{"n_head": 2, "n_kv_head": 2, "norm": "rmsnorm", "bias": "none", "parallel_block": false, "lr": 0.00873, "lr_head": 0.00743, "decay_fraction": 0.554, "doc_mask": false, "train_tokens": 98550000, "steps": 6016, "dataset": "wikipedia_en"}
Each number is 128 + 24 x the weight over its row's rms, rounded and kept within 0 to 255. Layers, rows and columns count from 0. Numbers have three digits each. The size before them is the row's rms in percent of the matrix's.

# q: layer 4 attention query, 128x160, rms 0.109, rows 103-127, columns 0-159
# k: layer 4 attention key, 128x160, rms 0.11, rows 103-127, columns 0-159
# v: layer 4 attention value, 128x160, rms 0.142, rows 64-81, columns 0-159
# o: layer 4 attention output (transposed), 128x160, rms 0.134, rows 64-80, columns 0-159
q103 106:126162142116146163117081141145122112166110158083113164078131104101114145133127112140151097089124110123094158118124152101124147126113134126107172168179115140151106126119129082097141129120135099149115126133172132153120155148105159076135177121168097107106090114099128112108104119116130141120158131130104150096116108121127121117152149107136101160146102119129141157121151173122123118091120095165094121079070135130162124123131103151102122127111099088142115081089138100111119095132167129
k103 104:109101173150087084147113117157146139141182132119169160180168132139121132090144150124184121123130184145164125092100103138134111158159123168161090114114091153120144144126115107157159181138166113124128136146104132130118089133155122185125129151118092141153146140109135123113142094086160127126125147098152134101121114123159123131131117146103142148133159147153142142118092117117105172168129140129152141099140129143102144158136130111164140104112129166120092110126102156145110184127122129
q104 116:134124146145120144145051119152159161130146154111138143104122111148123120122129153132133063099138119119154122117085173165158194128125103151127103147076167127152093142121138117117112164144126155131149130141118126164084090111071104126146108099093096134109105115117141136117096102127144134139114111110101109105105100165157150176135124116116118123129110078113130117145150139153122143100115126125137126078144099072139082132109103176155115118120111109153137143136134162125164135141099121
k104 104:124114112118130096104129161069104123134111162130141140158108099102113136113114127110143132115115113106129138117161152128110124149100126107146123118129134142142142131129091135100075120147146111111091155086117128096111172099083094113121142172149138141075158128114103114133145147098133152121113083128176141140114122138125122089129158089156106071170098123173119185121138164109129151115178151144143092085149120144080133134151114167129125154153070109121154097126139152118116127129155142
q105 096:113089101139132159143130153100101140139102095144127136173137106140143176127146130116128123144139111098160116099101175125107127137128135125149114109146122101087130135142141190163133169141160157118178145128124067126156107148160118142164074146103148141099128113139117151150132102086152133149131152106100091153126134165119155143130145111159171104118169120139129109128116147120103133144172128131147121159140087120105108104083104136143121127101110145135087127152066130134147089087127173
k105 104:107134146088130113105151101129094100133142114140127144113140121130129113130139108137155163156122126124105159118159161102130142078132133098132156136157131079113109142105161137082169093143140122107142120125158120104166148134144202124126144157136143078093113157113111125138146124160118094141125164103119190100131146156114123089150107152157129140122116131117113144120151136130139117108112128121128138112162143110120149095110200163126088165090083090101113111127180111115133140172118079
q106 101:122130168145109129164110063126122111166134176124129133109148196136159107140117095121116109142113117108099091165131084148116114134134123099160125109086114125123156098127148139155146118132114114123178165124157150118089159172115128131144136075110142102144135131151146146150148133118081127121098139124136101151154110125116112143190179149147124144131079098126123133123127120127124117128160166151131145111118132102134154162142111132116182085156141099140122131115168097120106097186113113
k106 106:114121123192110141112130142122130113163098147089149159126101162141104133124135102146098140111131169157103118131099145113113149126158107116124127114113123133138131141134087085135087143100124158180154119120116098118110094195153096089129142180156149151133056127135107100121154123117151120127119133115149120111148122164115136162130149109086119144137109125097135157083148109106107155155072146099089154127090130128135114146107146172116141141150147107128127135174170092143129127153094129
q107 101:138135082071131088137128134126117133163167108143134146164118120109136148117138147153127159129152147100097117134130126118139216163136152142125171118123129106133150159123146136152147142154163145155098154092123100144148149092102122129136135101111139098133141108115130100155181159135135138145142171112108151165089165130134144114132055117162105112112155124162126177146132158123171100191156168131123120128092113126140147123125147135149106165121145119179119128152133147121123138142117130
k107 103:117131147151123145116097058124135183165108117121107133141104144105159152148106082116109080104120104148140124113127120150139138089147112151129141159124100113119072094146128150122129124117140149119147104101138165192151165116189128103100063122140147152157130117156129135138132127097155157155100137138131117136106138125134109134070164121138119137103156153100143116133109143139089148142158097157153127120131137139137092155150097117120117115133129165101092125178121137141124091092170120
q108 109:140156100119153152164105144139091124142101141135099151122115135161097142098122133152168105112105137084107168112097167122136147103154136107117103167072149133118098114067107164122166121131161126170172127094129091124156133090114105095139090112111111101137150090105134113103089085109146117142121109105126099138124090136163133135148122143143123095136133107125146117134114085140122108141102158141153133105147142170143113092140162108120084116105107113111128108141126164122066140148091120
k108 101:134120111124161104134136130160096133117149125154123132138105128144145130097107102139118137091147140161109133062140149177138176156148112163109151099150142188101135154114114158110133138147115127095135125118131126129141133146166134123128157122145097149130163099096118116101068139112118131116113083096123144136167126148139148112138187088141129125128151097110087136157141078131113127189105112165143151102102126119115147129133167127079143150159079151151118122167127088090134109133149095
q109 108:143130133147164100132125103120150115080146086175124083142102149079130121133116162143100122129160093153119129129122101123135105150098121125134119162118130117134120128133145097153135117130166145089128134148124136104123136129126071170139169152122151171118193165150141133121106074144140151122167117094127103116162097137120131120163130171155103105125123119128107103107120124126058139134106100144141145092137113108074138141181152197155134144128138140135086130153106131142109103138150137
k109 111:101104135112136178127091119119149169132112141111118153122110088127146122118138094162161125165109119127094118091155119085154158110115139144111094136084119121104114115166111108136133099143103146135072149126163110141101112092106141100168163143165157091142116081156137102115117128111110145180166143135109146131086123139128141154151131102080126136119109171117165098112156133137142104113142123142141166160122126126111141148149130114115105150212155108123179165131116105119119149131136138
q110 107:117125130112121129130097173155136148055149140137150116125127098118071127110125129118146072135116106151137086115127126145106126109114122144154144127147123136115093181128106112066127132076128089178168098155101126157123118101109118105138120161125160139083110137084176094127135109085131113098099096122102114125148133129153124108119121113142134127137123139114113097117113153113120154140101127105151128152128109165134097151074145146150152144086082109123132080108169109120150111147122164
k110 098:127122165109090118093149158116082115114113124146122149154081116145133119134133120137144136126152130166133113178164111090120115085141152125143104154103174173129165131125152117140123084121112106159116146125123156115128119115118175159091126134141080126107128187140122197154067179160129145119104127119153119129107069117120112123143122177148107126145120151144105127130103110102119100118130140135118123138111119179129119098111142093157107163127148133118098107157113143138146132078169132
q111 104:152099108121107136140131140131144107150154182124137127169163143114096140190162104215123170140154100121147159135116147133147184111114085156160147115127137129129106176132154145107136143131163137104118117105078121157127097146086155126126123138057109162098090138138144116121120119179124085151123146133120125121111123139104136127106137093144111138136168131118126152108130164139126139096146140101130155080130124110152097158142093110106111153121143118106118113125128155124110103152113162
k111 099:143142073183135125116146123094135122127127166136120160150138126166147134201137098107128024125114122126115138083104137118129106148128125140132178148152129107124095105129103124150151149108105140170170129088153122125130132121129171086121114110146155117145139117109105127175134094091123098150143117086133125091115091145148115081119129117145100095139056108091120121124101137140128136149119168127135116091136113140134159116110109133134130119143117113108119168105121150108128132123111113
q112 098:131155125131126123148106106168111168143125157113133123103140149161128139109113126148132109100158172134094140107137080172146174187141129093144116098152090181159114123129155080133171136157125115122151145096101144153124120120165086141135129124085122149137121110108154105115108131138151146117096092116137117103106102128155134092048161123124109119135109123145136101164127160105134164091093146117155138139124121105079131161139114157147126159105151156135098141097172116137123150154132113
k112 100:082100099144135129125130141122151119106121172110131115118158166148109148145097143127133129101114148094113152127128137139132153118130151126151141118134141158168111140158083134095106108113168131178141102156114127116059118132109100100134176135100117121091136108138160114097122153127115077098122089114160092113141116151118116131116154168129136208141119124120147134085100167150145131134100118131144176110103106182129104119144134126151138186131119143080133120132099124169153143129086118
q113 094:105093142131126132110130127146167132113121083137099087157188156108119155136127116150122100126096138137126143107113117098150152123109171106116113142114165134125168112152109133114106093132130122094115147116149096098116125089086122105154110100089138119154128173109123086129140172129133076148102177123156124183147178153124116106122082116139132135067128142157140132156131112103134124134113110117128103162123145152079137110125144109097191114158152121112132144140147108143110114169129087
k113 100:165134123140121116126106104152162175152099126109109094133091125102133119162129093158087149108147154100135130134158138121136165103159144120116137154137119122116077128113124128164109119097112151075070122139110140094163110102134185058093138118111112149143123144158150119110105148148129150104122154133140117148104135126104142132106133097149125128096131111132153111149150165164111132118180112143101101132180131063123098138108131149112177136093133133157166127156150137152122124112090147
q114 099:189091118076134098110101110134143137129160150083114106122129107132168076095119084113160129149184151156182129154142130091114166110123127140122122112111174102102147152152105104129133124112133138160157118129092076148126138092139170087123126095129115163130093156096089135098120133094101098115125151111125118093108135067146143122131113111122077096111122099121123137169110109155141130164152128089138112127124120110126115128144139125151120112141119119142087143146151127128148094128118155
k114 105:151112203120137102100144140119079104142164121116116105124065109108139125115097117110113057110125106122118111129166083094110091173153111121138102157126125086125132127100154132133129125099125094141141116123109122149116171130120080138128113138126058131134116121102103121097142149165157168120155123121108090090116087148127141150134125123097111125149133154103092117123111109156140184130138129133123123093153139169128121098092138119134118083120143155111152097140134131125147098169138107
q115 110:130136095148133155088118141141127096115170101131117131135117144138112114156153111135146143085168150173107092138120159176130152144089146098135134114141149155123173153162149152111115110108119104149167131141128139130108111142150141138089133122084143135117129137146136107113116139146113171100150115125192107136056130131097123130176131137142151145129081135126127145093129187124122098134141181139177106159080136116109104173130128104122141099119165170139167099112125127102153153115128128
k115 106:106141123138105123112109077135156128106121137129142146122150125150090127154132099102069154129155160114156144185142131101092121147085107145128147152128155144145127141104136148120088122117114172125103175132097145149151095168122127156114113101168124143140162088133161121154153129120119138102143084111131161091065115162144123116141124067099105141142134161165138103122122136151132128128108115093102124165107091177155109167099130128173114127122146129162150085117134161128125130127143101
q116 105:116097077116104097125133157102123137117167129160086131171171122118122107125084136124091102157084147163135134113154100140136123131084115137110139077110133123087141119175157144101112127126146120091155150119146125100179183157094130116149092132068110147108131165127131153119171121130137133131156134134137129112151136137147107106134093140120124127139125153172136159175148088152121110141145122083114119122189105144088133105178133146117152120145140114156136137121093110133102127153110146
k116 107:160135139133143153140076121146135173096071105102098121133109124110136124160098116149114106104119119094100114114114141120149118094117078094098178092105147141122119120094125105129103144164132117133164139099153174149166117106147138130145132092116129129103113173108150101152115137111130078156172121116124166136078147129110149108126140133124142140105065105108115142140114099135167091114134111110113107101142142072138114077151143121103132179147146128179117141114128123123142133153098147
q117 099:135130141112113126127139151158074093107099092130119075122157166144129128126159130137149131144133096143140139119146130103149127146145150102087100131157127127099141122114089147104154128123112119107169131133120081097131108085124127144127119166115182097155122168124152133127151164136124141142111133163144159176156117129128104105160124132146118138138157126125084174120126081151099123144120154140159152167103085103106126146138108065142145130100106119192116177142111111177155111113090134
k117 109:142166114157139060114136107100138145132123134155128134103116128133089122112135070149135136118160132132129164122134148120156138170156178104099132125123137152141095122143176144129146097139080101172165136131126131124165138131127134107112077134114146135120126130129133147111125114125116138158140111098145079151086091101094138135122124132119141096097167125136138061156118140105119093110140111158110103148172102114137171142095132123095135145089114089125154097126197093124090151115140141
q118 111:138122078117133135129094094115138096175144100125129106155153096156117111082153145136099133154118149160182127168155123134117140147106163156132124124142127102138120137125094163154102123147144135144112130146128099103119101079100137142062083126124177120152113122156138099136128126103110140093146119118125134107133143123128115101099040125137148057108167120125172121118133117149134089113121149146142119148118144169143103128151163129127108138095128130138149099150095125164151153141085119
k118 105:156155143103129128154154063139115160116115140132148132098149147113131131171105071117097082126146132094090129124146097137119144118132078084129102130151124090175121120086131134118111095141107102114144127151129154167141142150111135159124139141089102135110131102151110135130149124145124126119085143125175131151077109102096135140110179070110170090130151144144135114123123105111087142128133125129155111153119152128113159158147089127183139132137151133171090143127116144103144098082120123
q119 101:140117099167124157132088074119148149143126107132133126138120106123163120078116163100124118117140112133157150137106130166194149115133118126113150126114099088076120114116087119128148127124110118141130127110160125155114090123157113157112132110135120178121197110125150112137133119124136144160109094079140141122118151120149112152126137131094140115206154110122097070139099087174127092118133116105126129153152113184138167113113150131144108130151147174144136130102126155109106164104133119
k119 094:145128134107187121128144101123115168146177121172177105084107152138133150104081070084075069123137096130119105156118137100114162111130137104132116108139124130089128111125140096135095126172143097126151134145129168082142110119095108169109133097170135096145150099125137142100116101136117123097111134145098144125168129114152131143082167127146119140161130133126103170153142141097130144130153119145089127157134098157124132134125138193128106153124132138103092118150113117146126114129141111
q120 116:151176139143147155124198138117131122148120102151170106105111122082110150101112142139109146135128076136140154126136185102122124149136121134168135170152117090101136095160115153126171131162133123155056113116101094112134107095114158152104097143095069143104110091101127117132124176121138131137126144128132130138127134123128130138172156102123157128092187162127118157138122093124147094121106103148122137127165136134163143100137124140104154147136160136120122143090136147131123132132167086
k120 110:104139074124103179148129140116177149130139105120161129169118154161141152133123100146150132134151116118150191173117107126126149145107114154102147171138160134128089127145138139142142113132129118123161138106127112135132163088129113115107093084153153139128104108122138076129105118141094120076139150124090122114158136130091126132166144138119155116096152100130193136137083099118139108129152128137121087151137144138139141183192093113136130093144134123129144132125120092153093118103090170
q121 120:137111153123122150143144156126124140172078182115120153110136146140177095117155134108150117141095164086178148142126141141124121136129118091166103127116104154135132099146121124113147125116123150154114120137136115091100108140112176161101178147145092139134082146066158165106115138108129118155110139125129172100182186156113158132116166129168080164130120132122153151148167115139123116121190135145105157109099141134118152126152104099118149122120123140144157118103101106141108136121131130
k121 117:136107148104086126149184141119168094101113129115106141126123097160112107132138130082160147098164134107103194122116135140149083182125163138126108148166109162112147135143098144054140152134180127138131116142150081125142127130130105163119143112089092111125095141122129105155169154145151080102132158123117141145125130106140115123151167128132154119110072136107136114107116147084160131094137153127102125144133100104133127112104123141143104146119122070121130085151134147107145127136123103
q122 109:148157129122092094115119104085173144136135145089125108151140115117156131144128116139136086116135165152110116094164155107159135130124115172085120141115134118095103063124116096101074134151121128098146143163105130141145126156130101113110093108122109113162152156137123151117149161142110131131154112158145134155091109113139120130140167122126133108127088116124129121140089116153159160166136102130132111141113135092158113150116152110135157166166135106102118126170149036119108156082140093
k122 106:147101142159135146138120152120093127135115123126126097098097128114130111108107114158112090144133132122179138095112086137106144104105111109157152103112152080133108124118136093148117104147109119141164106120154166138112151142117100106139125167107155129115118129136139130069135141160169139142135126162131117112150106101126147111180081140123083133134180084139148084150171112127186149103089124121094102103137145088122144116128148147151170127105153171141130105137128167116106112158072163
q123 102:110141128134106132128133172115138147103129132157121081108143141155106154137138085119167122136143075104115108079143107149126156137140096136150121122130145152130175099163141175139116130100123140180121167158119089062167141114137112145146106152151127109150119081122099120111129138157118153077159104153159139136112133167127163095157085117121136110105149162144113145128127122143133157144126129166177098161143121163104123183138110143146132117118098140127144145152120096080165132154114125
k123 109:112147125110124149103115151179152095117088116135096091137155141144110116140130148114129136134133144148109189218172108111138101163120149105121122163150174118098127124145165124116166104128141126096138106142161088092161125129140147131164120160122153196119147174111093122122079111108119129143063125115146134138114126090095119123142130118127093160129155173167135136126143138134135105100108116103151153168113123111109157155124111117122132145122124126122132112167096110104118160120133124
q124 100:119120168129107153108135100113134111148111143056121164141163090133139141137112130174141102162161144092139120132113150107152167167133125160145114126116133103157142129123141152111101123149105115121144086135121123137121160115105131108129118161119134137166149132095091148110114171132117115164157139120149127127132157130125124101147102099131125112073110175127127124098135157132158111134174134166118136082158122159112096125147116180126111141121119114145173058125053149160091125162138129
k124 107:149118119115114121118152075163120158104116102123138125135145128090150131143147076093129109112122107137130164097089131145141156138138087126140140143133131096099117141131083125108116125155129081132158124114160116135157116151109170124132104142090133146101121088087163086124155104161109106128082207111143182145151134132127137144110185134102134112095115105114125142132135127129173130101116138107120130129177131095097133129106117188132124114111131152157126100107163162094104114167103108
q125 100:130086065137102143154144130117117097094164117106163100122136078144132141073126153126181119142138154106177144090146134122146099120111123170109080119109112131143104147157120102143141116116101152155109151067093107142125172103148112101141117137092144108123144127167126114109113151111129099121172121133126133113108149107145105134115085112132110140107153142113121111168104131092113115129055084110104097133128134079144117162128123106111122126127120101182112130123150139118131150095107126
k125 111:153123079097124089148135153121128118099166128143132107116120129108108104125103123102081119135139138111158076135161119135126118138150124134118094103131133129131112121120149163157093100108128152125167105090117108145109191148108145138120096178121120125117137130139101105115091115132135076099165089141127109108129091135098144112119098132125136188132129142133129101125134188136150171133138148115149122108130171116146121141132140123137201103086110163152153117097116160119195132103097164
q126 096:153129148112082166105155135111105158105157117120136152132095116126098161085128118147124098133137167148111079119121113079117114146151126136142146133100084124158109103102150101069152155135108121127076124139136157121094116118114140128081170117141117174142116128162090122133175112135137119134151117104140147127163143132144177090109101109139078125139127161114133079122123169134175142167112116145121136115096099164113129118083161116155148136067137109152145131107129134112121124111104149
k126 097:147151149113112135130110068132119143102151140156093128141090144121146142126105067105148108124145070124097136155146156125110154109109151112173084123118162075095135128143113149147125107151103114155151127146119131123091150136128123147147125118121145141126125134098166136140125109152180154145131145153125104097152165106105112128090138126131124109154097148108134132122123139116122077124138061118178163091095124151162091149105121173152106065140169152100096100124130141132114132114147118
q127 100:136154103142141102097154133085098158117112101143121108143134136144140159107128084134110112109160152135123155119113127118146149111143124112153156153105100116131170083120111165137156117134111133096094163134120095127202128116130126098148116112136113110100132168125071156107106104129118113097114116160114131135131127087077135054103119145152111082112157133127124138171125075149104129134140053150153102150146145130101110136106098132100143124151140123171128129134116146173131099148149133
k127 102:104149153113148113127123097180140156089151119110093107107103132127116150131148085134117120127107144149163135119145115123116132174084170129135128115132144097110135110108140114157183135134144137125150126165101087098137129117122135092102143152098105150124139099076084084108170097141109104139156160078127110117164103088142135132095098140111177176129147107078123134125137121179097119134055127126095152128137155138107115131100153140134110139098147140131146135154130165127116133158144132
v64 096:184164114104126110149136101100122087134096120145123151128166161113151113153113126147135123110124094084135118177154074096139137106124106064138108081127115103133113105116116124132091129099126154129125140171133150129123141084127149125128103136117158115171126088124157144153137128132111168115174132155150169126086096159129128111166147134078129145108110120156123131082114132143086144099129125186127129120125137128177130098090141102112152143090106137147142143121135134155141092083131108
o64 085:174153095138153170132122149078080150102131112103123120073128118151110150101123084174132095163102120108136110115157135132086136134122112140104129127142112141133134104124141143141192139077075113156131128133102141112121139112155115076120135153150128135120099121125107116135123139170133123157136070139123148171114102155132162124169144101152124135106178125113148163126123133184146149137114108099118113161141127134117127087099140126157130120131111111144138155072152125127108076101148155
v65 098:157142088123127090052184101171121086157107150084097132130122117098155151124119145128134119133154109110117131121151111098156134095105129135114120128131168132112124129144142162173151087106067097117124167128118120128186114116126120123145148140130138094126159106150134138128093136102158099142116136095159124146142107128108125136156077121124091166162146114115145126103141164125147150113110114156134121124151170139156121145193164133156118153137125093116165175149126090143132137122125128
o65 093:143140107148124154156124135086144158121100133127122103081132124159145128193137113134160106111093120075124151121152122145174148140106130132119141124122129144147129100107097138105111105146108141121101159126144191084129149139101153112093172087128120115162134107126099147116108101140134137154138165129125138130181098144106138108100148146116116140115080116153108118118126119136096106120113130133139110206095113121135143116191132082090147097140154101090145144125154151108102143155164157
v66 097:098108112124098178150112084131160111108178115119099124142120133111155142129142142133104146164119101106118105142170110177120153112126147101127111105158092113063124106123129099109112089139131154113103154125119107123114148096133112130126144150100128113172103160147156148158100098129145159129135161116136123137097108139129177130119145131156145110138136148136151159097155151090136121126170138138081111163104111090088136158151101113107155192124158112121183144142103103140178118156133120
o66 096:145145095135090135100179153120135134126086156109139155160131083146139110089122162162144160155143162153128118119142156136115133131158115162126097097156079127129089153118125129136148098117135138127124163079075155152104112143112079149094145129137137107130118123150141142158123126140106105132073115120142160127112119078074109132108136113121121122123126099081128107124102191105101137140120146131128109125067113115127150135054155109115124148105134104090142107123128101130150147103110111
v67 102:148126067110131146107131127128146120145173102124060144137134152113118173133160134121119135134168094120171116113134141125140137134136116114132122175175116123144148109129122117114098138118109126105105118113115125152112099146128108158111077091156159124125178155148148157165095080128107093114144118082144151100123135115147139133135148100132160113182118101138140177121123101153130119132176123138089085155104090097137137124136098167169148171115171134094129113114117170132138133137162106
o67 094:127090148123133139133146117110175095099150175139128165150172180154125145133140093153142134126106129149171110135116168124142147074139100123108135116153145094163114142122141173138127131115120107107152125155117147127136070112094098124162165103146167159140111134154132088127119118146093139093141104111121125148132071113118140118118126118143067158146079171096153096113111175096109119138141177156126135139111119135140136144092150102118121143147144160082132094157126115120155124137135124
v68 102:128109183128156115133129090106137123131106137156143145116095124100132105110112144133153140117133084096120129107146173133117159121134192120120148097160160095124158121144108121116135137144148124113092073115106110121134143140148146115186107132114097125205130122134163144098153116178137130093080146114125124137138083111181113103149114127156101130083120114160171165141096112136096161112122115150126116121138112161120140161132093117133118180156129111101144186122138132143116139098132138
o68 103:119151115130125136138109113135093134110138131128120126122125144132136116169113156140152147138126163140163102131120095129119088144118148176133098134105147137122149132143148144151092149112081128142113137118110127160129185168119100115134162136134158125130166133160156110161171157136116141125077112156094152148117124150125137118140121116148185112160103060123129106128119094144093104176151159094182123129107143141079141142132125120147146157129113101084143090085125115069149117181082137
v69 093:137123114115116106123134128131129096123132081127150133145141151132131142136116073100116127160096133104106122129134132105126155066122149124118096098157083146106127113147126159170134126091145194141079204161126137086114145153107132135089153145159148131132118107109158153127110122118114146172119098161114156167110100105134120122133110137122142101108096149120141121083137156088113157123133142169152147134090182143155150099160099149095126109096120105179102128140131114139089136113125140
o69 083:166147137132121126097150169083151106150114114140112105128153099165096119122098133130128132129089118098114170130139131132132126155163134149135123098071140145134117116147105124118124113134129125174134106103133153144120109139141133092160062148109148105095098118159134125097125166125142161092118109145164121144121100128177151139101100079159111121145130137112129146188114145197086123089087109146150104152163091123125139127107113173149086105173130128104138157093131142129148129141151134
v70 097:162125158128138163106168132069110178126116121179165142116158135156169102156141153124096132143111116142126110128152121132120135144121092043093124119139157130136130116171140130142139134105097130105133147153095119104163155129171075074146133115143202109107127133105144144152114114117107095111105153100097105140135136130103115167121114132130123084110117107156114139165094125107114128153148118112109120127164129137153116138089099120160131090112120126100130108096147153118132148160109152
o70 097:159137148112137185130114125145126122124121152138159139137154149123109070142162103162125124130146160125128162078179155116137154140144116115133171128143157094108130148156129135100092103124134153167110111153119123143147118100094164094141159119110119094144102087142148159148138118149120119162083124093121142145116109113167182091151092170150128080063110115149147128115139107145168126127127138152190150095107142114111139149143131109135147118125077147136136143129139090107134118116100112
v71 096:123120139131138143120145156124128150129124175133127080205122101096103136116148123129165122154116118125089131121129114122097167143140159138151161102125134149121147163163110138145102095154144123112148097109095103158177108064111139134101120089135162108114113150144135165099108125097134174151067098129144113108119107170130097118124105127159118083167128139094169167130097174125114160130136156115142121096099133148156126109081161116127135105147129158122130159116113140158142128132107139
o71 092:073163145105145116160161109138123147105082182152126104098117123125153122108098103117133124108103124129105108129136136122130094106147159133111123118149102143123125124151140149115117167103096093142131135113118127114160148135126167147077136123123152105139123096127145122120088123150104139148125080117152165113160162157117113119144148164111160134186105098140109143107102094116096093080110120163131147161172173106082145108172079127131099080130130140133104168122104109154167126140123147
v72 097:124119091067084128101115120140097129102095132129111111121149148113113127117103119138115105136156092146152083138165131105134097145137145089125131130177140104168145090126126125107136131138149124097162125113109140163080112112141051162105162142099114116130128157119137118155123125117090114143111148111128084120114095107109154150104142191160121117168151141149138112102108141163147140164140072122124124143162099147124140152111139084124112165080127124147127153105183142123144150149138149
o72 094:167127145155158145139135151103155174124091110101148161116090120141146126117142132152145162123068138100157082161112109118110100129107108079127132100160118117108139124126093140156116143111148131120136142147107138118127142113114113141138117138107094103152095117145145102166101158086151163141112170112135139144136104113120133119147193147126132138104139143111113140099068137089096112186149137131062117039123133119123131112129126095105154163127108128104139137126142126102132155143148142
v73 106:171117110122132133126142115143127139071114100185132103148085143158155130135089122084163157155115112113126094121152130119129136115107090140115104091135128107090122150129105126066102108091137138151093143142090105102153131154117114142122185148132131106094116099134167132110169118139110132148128069149133139144118108112136129130131125064150086100130126079147133159147140145108152199113122113125120140114121110177148080142081137152138121108129139117136142139118132180125142116126129138
o73 109:110122111153108114156130141126168132163122162137129116130101123107147145156118155150122135105099097119119118091119104159143149127162118145095157127102159135115143133148103145100124122094134096186131128140117159148108163138097138090166138149114125136155113138134138143096108141158149175173132083152128129144076138175102161125110109082108161129058138123138141122133146106152133122069124110124140148123119118068117142140151096140124140136134131130113164105133146102094165060156171150
v74 104:160129100116132113073160109099103139148128132153147155132130130153148153080121134137138095120136110109130142082168111145113086127135113149172121144158094113115092136150143104154161117125153118112127147084120086183128156114093135150132109115148145119137132112090112113144108143107119110119125129096106153151082207111149085174109142172118144064114150140102134119105120141120144115095115122135124124075133102170092122121117152112171112131139144150139133133135119137174162104148152132
o74 103:159122156124152095131135117124138126114098153133125121134111140082126129163124106107109114144129153150147122081154105135128139159150107086103129096085114165137119095158189128117169123101123162069141147111124131129134112141163124133152134128130138106159140158157100126149092156144147138129152141111124142126128090107099131163189110160101128141124081143119158114111146111127128110144120147137125138138136158128124115167182172122118113111143165085126124194122139091075167191115136141
v75 112:143117118133137124098134106119125122134136076138099118136107136115122107102148158117133135091146154116175155115144124098139094079088087135167171105122150102138110130147121168143130135127137135111153120136121139147091106143138136121115125166094116130074134151167145150116138153096161095089185131074112129116130177119131159104105138112113116130096071096172150106149109120136113136122093120141117116139132102106098095140126144114158100142117134213158122113121139146131092092156165130
o75 103:148107115089115117135112154141127156148142137093154167118105137112139161119170084135134128107140121103155149151115080135141113150139156113093097145131157099189108139144169090098139139160145147130099128144102181118105137136156102133133129158181124151156142075108134155157138100116149113149132142137108126110086126188131132129182109102161166178121119112142107094139127158144181091108108154154124123131111131154165099171143115117145116139113117151128124129153123165104159119121134125
v76 097:161152074125143137134141078126125125111139122166102120087089130145192078123138105110137109108139119118151131101085146194123132120141132134167164134125144137115117152117089141106154153111167129122109131114125128145106155104093152160090104115120139113124118120154146119130126121127121103107149147136130135133100120091146082116184165171099174150117122141075108134144148108156147125133117134123137091114159115095157102098128151109141185132130124151102098087138123122159113132164111180
o76 092:132136158113143123120108106119135091146176111187094122087095137135111109123137096155141109107177140112129066150121111147122100124116126118126093145137137177105080107165142154146138119085121132126157129128131155148116116200154143138182127111160137133130166172155129147120105117154121163113102129110120120124133133132083124103165101151128146128124137132091159161131140150110121140115121114127114095140153145118144132144143136100158112083160122128152139094193167096146144177130132088
v77 103:117105145145114136135137117107183103132065176130101137064147107170128159138118124142136099089137096125112145107134125103153158156131142154140147180144170124150139142132073130082128134112139099118129107117111128116103148099122075103143131118116100147132164119164133091110117123122138121117129102123136111144115154094130150100116120139105126114130156110154132142143160141107151123117065119123137122169129140143079122149144167117100101204122130091153123096110179116125132144170101125
o77 093:159108086161101128137154093119165118091121101154114133153101109125116126160165143139103135120164130164132138132075121136151100132126122120131138112166163115154138135127104136173087139086113096164112124148122146097151168120126094121123119114138165125169158134136155129136125156150150103103171142124063126121108133163125086101107123112098143100154121156134130123088091132096137138152104074123125095099107099142131082100099140153104166151165107074126137123121112140093130167136148136
v78 098:117123128150132113138153117112117094163106141122101130152133133122153150133121095145147165118182152119114150154150121120144137126109137126144143109161172148119099117134110146091103156149105139157137084101164086132119174099130132103115143120083144091140095095140099156162129129141134118083093097149105157090077159083165143148147171119127126128063132115141147160121129161141128076106091109167120136104114096130075130141150105130145135147136133079136154120134124088112125128148137087
o78 096:131091109159118181147121122136140096108129143112123109124097148132114161095100129137104082157127113176112095112108071150133123128133124148159085095128120119130147138156142156155198129125106121145059130145147163155115187136099065136126105102120134136160108156162154146120110116144101083125144160126103114116170124089135135131123141158097156125129128136121147088125145148144126123161129116121102107160118126142145091120114143136144131127103113105132156122052135136116131160097138106
v79 105:161129144091103150137155104184128177128151148156132141099118137146131142122142137101120124137159123114145125115089107173100138130155107103133155095148141133122169174120103124123151152127162099098104160109125129150131108135140107128108078079119129155097143097144103104102097122140088145108094190124121170149139107079131084163139142151108124136130207162135139131093133100145141162130149140101146141102162152142127129120148134125130143151115116121153139176119135160119119109103129183
o79 107:115125127113104097083128129108146138137164134133134118160159125159166110172100085134131138142098119149127130149159116125114128139126131053120119109124141124112137096163169142143129137084158148104137152136152163099167112173130126135123119119090173161164114100141144147113132158133133128144101135136129159150125150083137140136167112150128115132133097142130135193113146098132099133163144145113146128153166117092077112112100115122129155149151149122179155147157117079127107144190161093
v80 104:118120154159136121101154087116122140110126119110133133121124095097119133164128133126118093133101103100128140135126160126152150123114112116134119151153168148112120113156144147155128119149090086095130124154128128120146139109138122103178113121191122121121098107128123108166046108107105129134118145118092177132148147109117138122097123142128181090127119181114158138109155111161110115083153156122113083166102137135114108093182133128138128135144103154163154150143155123141111187061105127
o80 100:127153162100122163065095113110114164120122148110103153086133153143126095139108108124122084138117121191161167144132111127129131099115149132137162123171113141165116128083121143117108121156104088125106156109110124098191103103131121082110132129152127180118143146108113165148100104118101126127092153192142141146126077081150118105082104166119123134147121121118120135145148112155112139131094119134131132159139135109141120107124124150080139160129103137103121154109135132122110173155104122
v81 103:105147158158108112152106114134125134140137188138168110134114145112148145134099186146114122106127089151077119107153131153127124168115156114116120132119143088140131159141100114093092129126151085155114110126103100113118135082139143145176152096176131088144105124068148081098125132147140154132096099135167105135164151150125122109140090149106106121123139122128125123106156128107163109141139149147165147138100118075155135138142150116124114170171104127148172115120146135158146135086091143